python train.py --norm_place="pre" --rope_base=10000.0 --extras=["capped logits"] --init="normal" --init_std_up=0.0169 --steps=13276
Each number is 500 + 50 x the weight over its row's rms, rounded and kept within 0 to 999. Layers, rows and columns count from 0. Numbers have three digits each. The size before them is the row's rms in percent of the matrix's.

# layer 6 MLP up, 3072x768, rms 0.0448, rows 1111-1144, columns 96-191
095:495534556472498537534482567588537419410546571399443478480533532522565426448589509471495479491472610480521561501493456375450499464424497424514491509447468464448452521493483494451485566461467494528592575496537522498510432442513483537475421465528494421543539558489513452453493540537506461583
103:508518485508498526528369516517352493535539617487531487587499509495537484438595504483508392448513473448512522592518437453461517512541462497539439363516439463478482488588482459492524540480464529492550613535442513496573517524449558451527518576549540501425478503348504490474515446452478534523
104:546582440473496427470520500515519539460469448476580454530512393531437455482518471474483518548509506521513538537554550517483534453493483495498550526440623418481418399478549404480484495569518546491477507434505427480499540507446514526597561480511473492391571413520505467522541559513476460506
092:421408485476431521505542599447444475542524498422537504528440400501425493516565517542502474452549455489491579481473593502478457437538604433566519490501508549568348586468514519576596593561524481562531503474478460598521424567465463600466511365596505532525371544592485525526456405529509563500
110:586480597435557497395487606492457573429457473461419486570488497484402523587498541491551516537446440525489545501490457493551568518477528617462452554476524458536414551483436490472312480504488556560395564518502485462520477508463497456519528484492503361402524538485482444500510477516505475382
097:560523428448496475479422509585465464500591471339522491534522490457502522589472422524539497443541573502517520537553491627635537575576496543597530493487575653462437532433553450500538493479489525535514586524581400482433500538548509429424466401458529472521557432501535420509511421461570413472
103:495484475589465426457512556527520527489566541514436478452501539492431375512515551582591444494542539581479488456572488417455539606523565501477469529518458521473524497451502503458436506457561447603513453538507604519470471526627452439550556472491513452549460468485533499506570513461510488421
083:471509431507436467476491496527462475417527571529561610443474520468461419473462495522462503477514532536450550489559450379504623499447512491536645528503498527511504486484460436515562501502458486451421396500446472525523455561494480469426556536525535475497516460489498512518406382480439561515
101:576464481504526515509487481455516440514525505464396485521534477508450520412447472567509407441505496560479465389486486412551482550528491505438589574522472500531486532449550573485511595470484485541457468476513530540543496425468473480508519439492544527508472496414547499504483454539489631470
093:437582480563400495503484434436531603597559444436511497450595510415498468601515548574444449523434551465379465421583502571523548494499532493534494471477502522472566541475504430452415526533436543490482415584529541541555363506444469567449436534489616466496478495454510483481529442427495469548
102:483591589583542453543399477486596440586561556494501471539422436560519503515489387474426448503441518380585550543580576443555506513512480434528461498382514586507485485501463426390549463426470530559466541505468485546525440561498517582446544557434455577526442447501425582460485429520472508460
105:566538577534441473477553412490540477548515532557518454455621457449540417490484455517484557485519428478432493486441393512461525443476547424473460471488526501487481426531515476565576471471521543459523472568566496527556525540469557445538435553517527505541510538472546461521642407466493503454
104:502500531495555535427411552478586515428513500453606546567570457480475421451591476535520487541474501526545483536509446536473550483538511499499579456401516512483336490466481485500525507515379467504455601469485436447522546497609520490567469435530532450526506519640459380440528530512562543550
097:534484499485476493536509579542439572510582514433455453465538455618540501515533571486527419496500501511580485426508481427518573476494605529597479464439494546594479509464464526496536445584487547496495498469508434482435488524535515559400510554485552424433532483459479527438462437462571403609
104:522493467417501543530505483458573476555483482496506511409431559491513414494547469509444477470546575515464406504539564557486536558555538535494516547487486571522455499419522476498459469540595556550471482581499453506575415599523482462501565471373582535537387500503524541478467432476528571420
101:549498593481476506459473556461459585554541515478375534529508521499551506407475427479501504496513514549541489510438423531556471516478510481530537527513525584501513529539446563555537603419602480497521531500459426486490456505530565462389516432526528535549493515553535472440493491431435440501
103:511512383533530451429555488511486445522526522374579504515530600511429362537396487463508392518512623521551463476510388511574510500462488552538476487468509484471463469543438489421396502510489548582541423510447513522406479535464548428466493552551545516563556564402609513509406445470520534529
108:496499501449503622503431438540451462476458569495439565506382464622562511494589559575514555396530495518511542543585480434526515499492535491526477558416558546456439493464582548416581532466503613612524563359477511580586433471478477468513483478557478511444563512504461502462600516429463498389
099:450496455574456366501530472519614548474557532533505409568587494529565456446446460475538508497434513478531509466453419522514518501580490484465446501548489599559479509539464458388504405507503449462521567528428473509483529594480491515484457533488505464485499479460545484397499412500423504447
102:457484481434538394434483507597487574464581600453498476478498451548393467506537488511530540537509497527484516479543474333574567493537525531522480498526525446547435436482516416526543508459490475509531540491411485556480475559532483465453511498484525471419492541550541506520458493512447470499
094:537528527535492591474540496531606410447502524513479468507428476560512461443429455550464499502535525461457523502504521525504480550577546474494461473480554482528480491527483509413470550505505527532521525532505442599427384412474611551497531579434478458539480449500478499546433515434543459531
100:455591540512521484492433499527491506556545622492526470467478466482531530478465475494529491512479511627497454397559542513533417479524530416474611493506552535577501481530500479557410521456526425446547478489452507538499469519484503600460605491542508561562548513614452439561586469471482481534
107:500455428554540561562561602496527585571487499432484435480513443569448529490481484440471555489463585545461474500492482520571492437479521419510486503524460502486444501538445428542461491516472522578540567397559525483545463546575452444515514535617480442431509518550527440551565486493488572434
107:486463414442446483557521550397440540475456579576469449498523560422545508447464438560526410481611523469480562523542530584516688499451510453441432548471535497540433367517440506465521470464511527451460481538532517521475489453562520387564428500598488472553542543483430527459499473583429552595
101:433528446560524578555529445516532523505455571527457519495564469520553529460514539516500534439522462524519454512532575496623518517598569455415558573430513487553471463451474406529565466454464545554492435571403518541543471593519575537478542519520451504465391521564510425535526561555529513437
097:411555458491408471515421456432469506516506596521494465436502459552502341410462468509458504498443561436524495515513478433541445494469509606476562488528504425490513529474537462482542430488523476452579484486553492521516489530512561437498449556483634356430523424489459590483459509494580634556
096:543522531467478467582559602549545465439458549425493524486428516449498585316637495630482528476539549501530493535562523506460480470480464517567423491514425473512522459413556499522486522495536513475595530566495424508467547599517554624498523437490479567537517504457451561474407528483528600560
101:518588514563565514496441621503529542485474514410559534543616512540390496415536526543460489524509510451549513460492411486535506493558502479491501423436482541532503479513418474513401475490456630517522512442486509568447491512513516540479498437497536489535509514447449487477595415519487519503
108:504467517448500511492402493462509602456561504552546472498450536491488475514480502522472559629483557543579580407551414504560497512516512453531507398519496518523480498448513576572564459487508622505407562507461441481539476589498449497503539555536497607528487492450481490504448450569551497516
095:499539434468490513488507490513538533462459494457474544514540533468478510479642492463479495486542524549435484456515474510471612531514481460559449568466577453476474527493469500517509575568530597593484451391450470503530470630452552483518554601507506448489455477508498474541498419455476414551
096:516385468482431551484528511578466454434517485572511517558482437507537426489572593590514505480483410466478514515534520356499586435467460474506490463509481543498464449478459505560484473612527579486484581507551496565399374560476521434549545492468519444580545456474453378442533448489560442580
107:561533510509552480510452473455548492423548548441456575418448469518467549461490560408468525438493484568540473436530544480484488479486481449516586429552495547487482508530500492558477594399472493525495540495434441553552519525579422542486582448550479476539505458482507479504510555505440567484
095:553489459583511479375549467492497587404467506435482458460480524446468374504495498541481402549540551533480517415553453528627537457511451486549529499393542620512490497364471519488610481432547523537413542535534513477527442546463556495437492470534478527527476390543440509452472370391569546482
107:482402617489449513502518554544511511418569499425401572507497463595427412411526566542467425567498432493431394487558535500500546439454432513479437527447504578569488434532523475505482484459429524549436519478511423493551480453504538598472549487554618487592541506485509534506465495553560626504
# layer 6 MLP down (transposed), 3072x768, rms 0.0412, rows 1111-1144, columns 96-191
097:508580505442511513567560554451515451453423535501486556485378499450499459456527554501541543485514540535474550459417466580481489479568525607538508435519498600424487492522410450496517519528475495535441520455446479599501505565377507528448553471462356565516473415456489477517471493469472567449
104:562486426529600516557513503545522465439483495450463513414541481536575516553587464387517584462561416496439487477481518471389504453496510431539528520515488491500623434510490528489456505526542477425639411553357467586449619567446442444542555519458465542525505526574528473515456503455483478371
102:440477533480482502520481454489483444532458500495576438532455568500533466540438634463540451511489498576459585456592423567510457405461519541498430564435540533525492442438489590478474462506522473498543476506554469394430510465472575429425561521479469558533515553517510416503463576456552467523
090:441462605507507571529494446493556642515524546515530484530498478471504495546495475505453475538480521424538511464510420477540507532424513585522441423505480543537474459427565501464424419438472508442481436498475521522464422473423528507504476508396646597433485430396514558480448669510540604442
103:426543483485511494532417537467559475493428521526462572499504582582469452482517573490440439487607472444571591490498504446513451555451540524463549551463506510413463518448455417533455514550531553371446513507539457535431613534484441494524581488486469479441606492411427523596516580451455517488
097:593540488475542460449550526518453503559482544511564478403529507450472444473496413559542526503413527493429506498534517539457555570457424514530507488481622473487552537616465482465551522456606517503526613491539479448463573539474485507596425505393399471459441481514529397538413574615506502448
102:419478486530493434501541414508512504484481525586618527441574493474562484487499469507452553450398602482540487475463454509424498462425551429515606512495413503606408444582508470513526600500507508559640482469541436536500435514514473554523643540568470506482480436442548544553536516460553489505
086:546501499528492506471503404446425490534525547463513533538424399481404521534524508516520403536425460442499426431441511395523500499518537482512447469433435483596478562508507557530555461495514446549471556564457557448498482454469481484588437465475451518511439481558465485503501560536551498491
098:551445485516528494698575433491564503506533575495455499388540484579482553371544521503493469489535431565535511450515467501522486498432487520546410513420462468522452505532543419476532470516491413606519476529462519475469499364538534480510596465489446413522418451522430481480426638531471548386
097:546404513533566514505526608539455377500531439447445575530546479517468566586545484469532515515551496492559607615497529483546451486535531548483540477470464482442527587437497547576522513506525573500497587448525495503505522460426612522497503564559372517515517463480400490418479457444527518495
101:511478510488458540438433490496519545531522593481591487526451500545544485439496493471460449548545498548544479497490441585411501515494543534530460459507476533512487531555509511542534572490484591513446469474501562491492437490446522522503477429566555493554485631562471500565480453468546481524
101:448539467446512516574626532509398491500538557445617660483533538537589528508508482561442569519488432450516551545543469469462479467457544518440426460568470524497456404440503532463381565512589487425521497486536449511514503420415550549490460432514601532548504422474456407460483488563498495519
105:560426509484550526549481456395527420551550486470525557521533525536593513419434531467493475461444417500545460486619501390514499448443430479535451473523623457488587567483423554482401469418536540464590488490560472458442522506457463538446463520545598492499443541498482511439525475406491606499
101:484494547553444418372574570552429527494506448418561505517450470530502651503553606643493481457449477476479468491436552476483439553599473465560547448537427507502430399513482467540561506481525477497465522535497500435537653501473471519526473516509460475441451557537448440435544521418522421465
104:495626418449539548494386460519433403583498492448525581506501420408476537537499554535523535466527441524442508496541416495485520593546439444452473495586498485521557478477451428481459471437426524457449496454374491513486521503548479380445547519381496584537475602558526530461519475513509469380
101:562431470502404552411543531518593451490566472539465471451479545465500462514416453466525492512417533492424472456529543435504560491511414482508512516541485504535494553530517601420459527400488470479447429589526508430440545514591541499505538500488444481451451418485460498452444534545499420529
102:401459505473497435512497384546468598570487428486540454481506482566542467479468546548541519482548568470474446503523423482546510470444455469505469421607438484467450492434537450556449476550422493538467437501399503599429588441472562472458606567520476411489480506478492591520545611454529538496
105:558449516407460471492519480454503563454521477529538531559529500511474462506541546483437378450510589608463562528527529537622521471417427470498520474529526474492450404525640527509425472493549492444522459525393461533568454500445480550520485459396448540522483457524414537505433476586476491464
099:586538504561450431512540450538502533489565542561406558523532503509502530488423526501543465500458466443472458464494499568552460483424534635452500432417477466444539496436542596532406583526570571553483468423431535461465513537479511521584585593525433459500500448483503446483451552386504506436
099:476512538458534500491528477416426440500507514393440537409500509522567462581464562466604621541474441349493548490556551460501480541523522596504504453456556401577486599462430536422451516500504512530462495519522551501512457492570439542595520523483539421632490488452383536467426455502539460405
094:492527423486587495567488511507482473454515483423516483461537408473503534491509423481439463521493550455425479558526549500502432560606555525529501446485426556584489485500512500458490513440513565470517565496563475518541450517514501457600519586502522475469447568532554522498479464442512530525
097:476508531507464446516522570499429559393503604488405479499513520548490506556507390536538581498444450490437463490448507495469579419421525478409536537516580446514539538531522540576564386487590514527511419439445490402456413549445432490411530515504545494482538521474554491456415509544515497435
101:528461506509503558511479501481589464527444595549464574431499501533557511448419560466545500468563483551431543582479489501474427448560445523408538522489475459443492520527469530517431505417537473472542479521372484399532405544529435513429513621510436463505475487514481518435590402457379552495
106:502457544515453449510550516584531486457598479591494478570508451424471504454470611489548455505521474428435501412598504499471517437507511565470586575439579520465435528514563555513449457396550499497534560481425534473484477498527503367432577490460584564550460422486554469502500491548434495553
102:462554471595531593451525424453563511460563557471393534520539430419531514497510523477577607426490431467446436524438505515561454547425374500476509481583450594479526498435546474477456527537474537525564528507477523449527444536445514563532489581418490562539416517531529507592499475491433479475
098:424474571581459361518430483421493517539529517396583619514527498495545452582411437493451436444372580441571502482552513485551536460479599473412521395447466531450546548518612466530520507451522441614583440507510518421512466496435638565439544495534497486527466442462430459499476519458442509597
096:514510516529483455542501561578541590459448493536483475509479478527528502507479448484535497452523604558483491445457513572438535584452531557493467455459561388337499519466503432504531442488494512444457565456530570426469537463509465472483468498497599542483462534522564475557556634453557574462
096:519462534420554537511457449490537518481528505504584523482511430445455571468514475466518482487448576418470516501559538456526503510458518454472459464507426495551532514515586533518569474540513495513567509465488482507504561423513534599604554425447554521552469492491557475465610488515557462485
105:587575513536547492545426547450566496537558516533457565420541525467537475576487510465493496475380508473510461518522430477418561516456587555495452567537541509453510549608549498471515512494502428488606444495416483525461465452495564557483446508501455564440452496564501615493556552488545507608
099:390546617465484464569539467488480448554524471532548523443537479528456510532508493573436480571460554425533473458493531526432463452542565490498477548492459448471527402476548505486501517451510468494395425477562487456495468452527497453444513419505478505414444530464465553519458514528431465522
099:450611555552512555520568528430500514525536528504499492486506483527518506568519496472563412482427501592570459542543408491480534525466604558483485437620465500441491416441546574427529611452544460458473528530542442508504574473524414550500497455526536554419431571523469506471632453477534550457
105:538432475529442455508435561517492542530394457518579558469543496523430499484487570474526564452514557497553434507482476530458489567414452514452415609570538488554499435577536533472492462599492470476520495525557520506455546499501567538548471495450511538492463424523534424545529499502533407440
099:484442457453392555528505414455580471484512496585443471483566401562482413474452531428462443556504420570537498486509474491478525425479546443580420501524517506512549498465494561497547579458475557552569500587534549469319547461562539589518537601409460476545388595577495509542472502562535429424
103:401495524582569531403432491442485490413469462506466516497475416406451516461401483567458575615479550502445467425469436529442555450491464534494532400539417501463403563510467357469573529436505430479451482460489595408554663496508514561483530571507505445436606510485457528525469477520498474543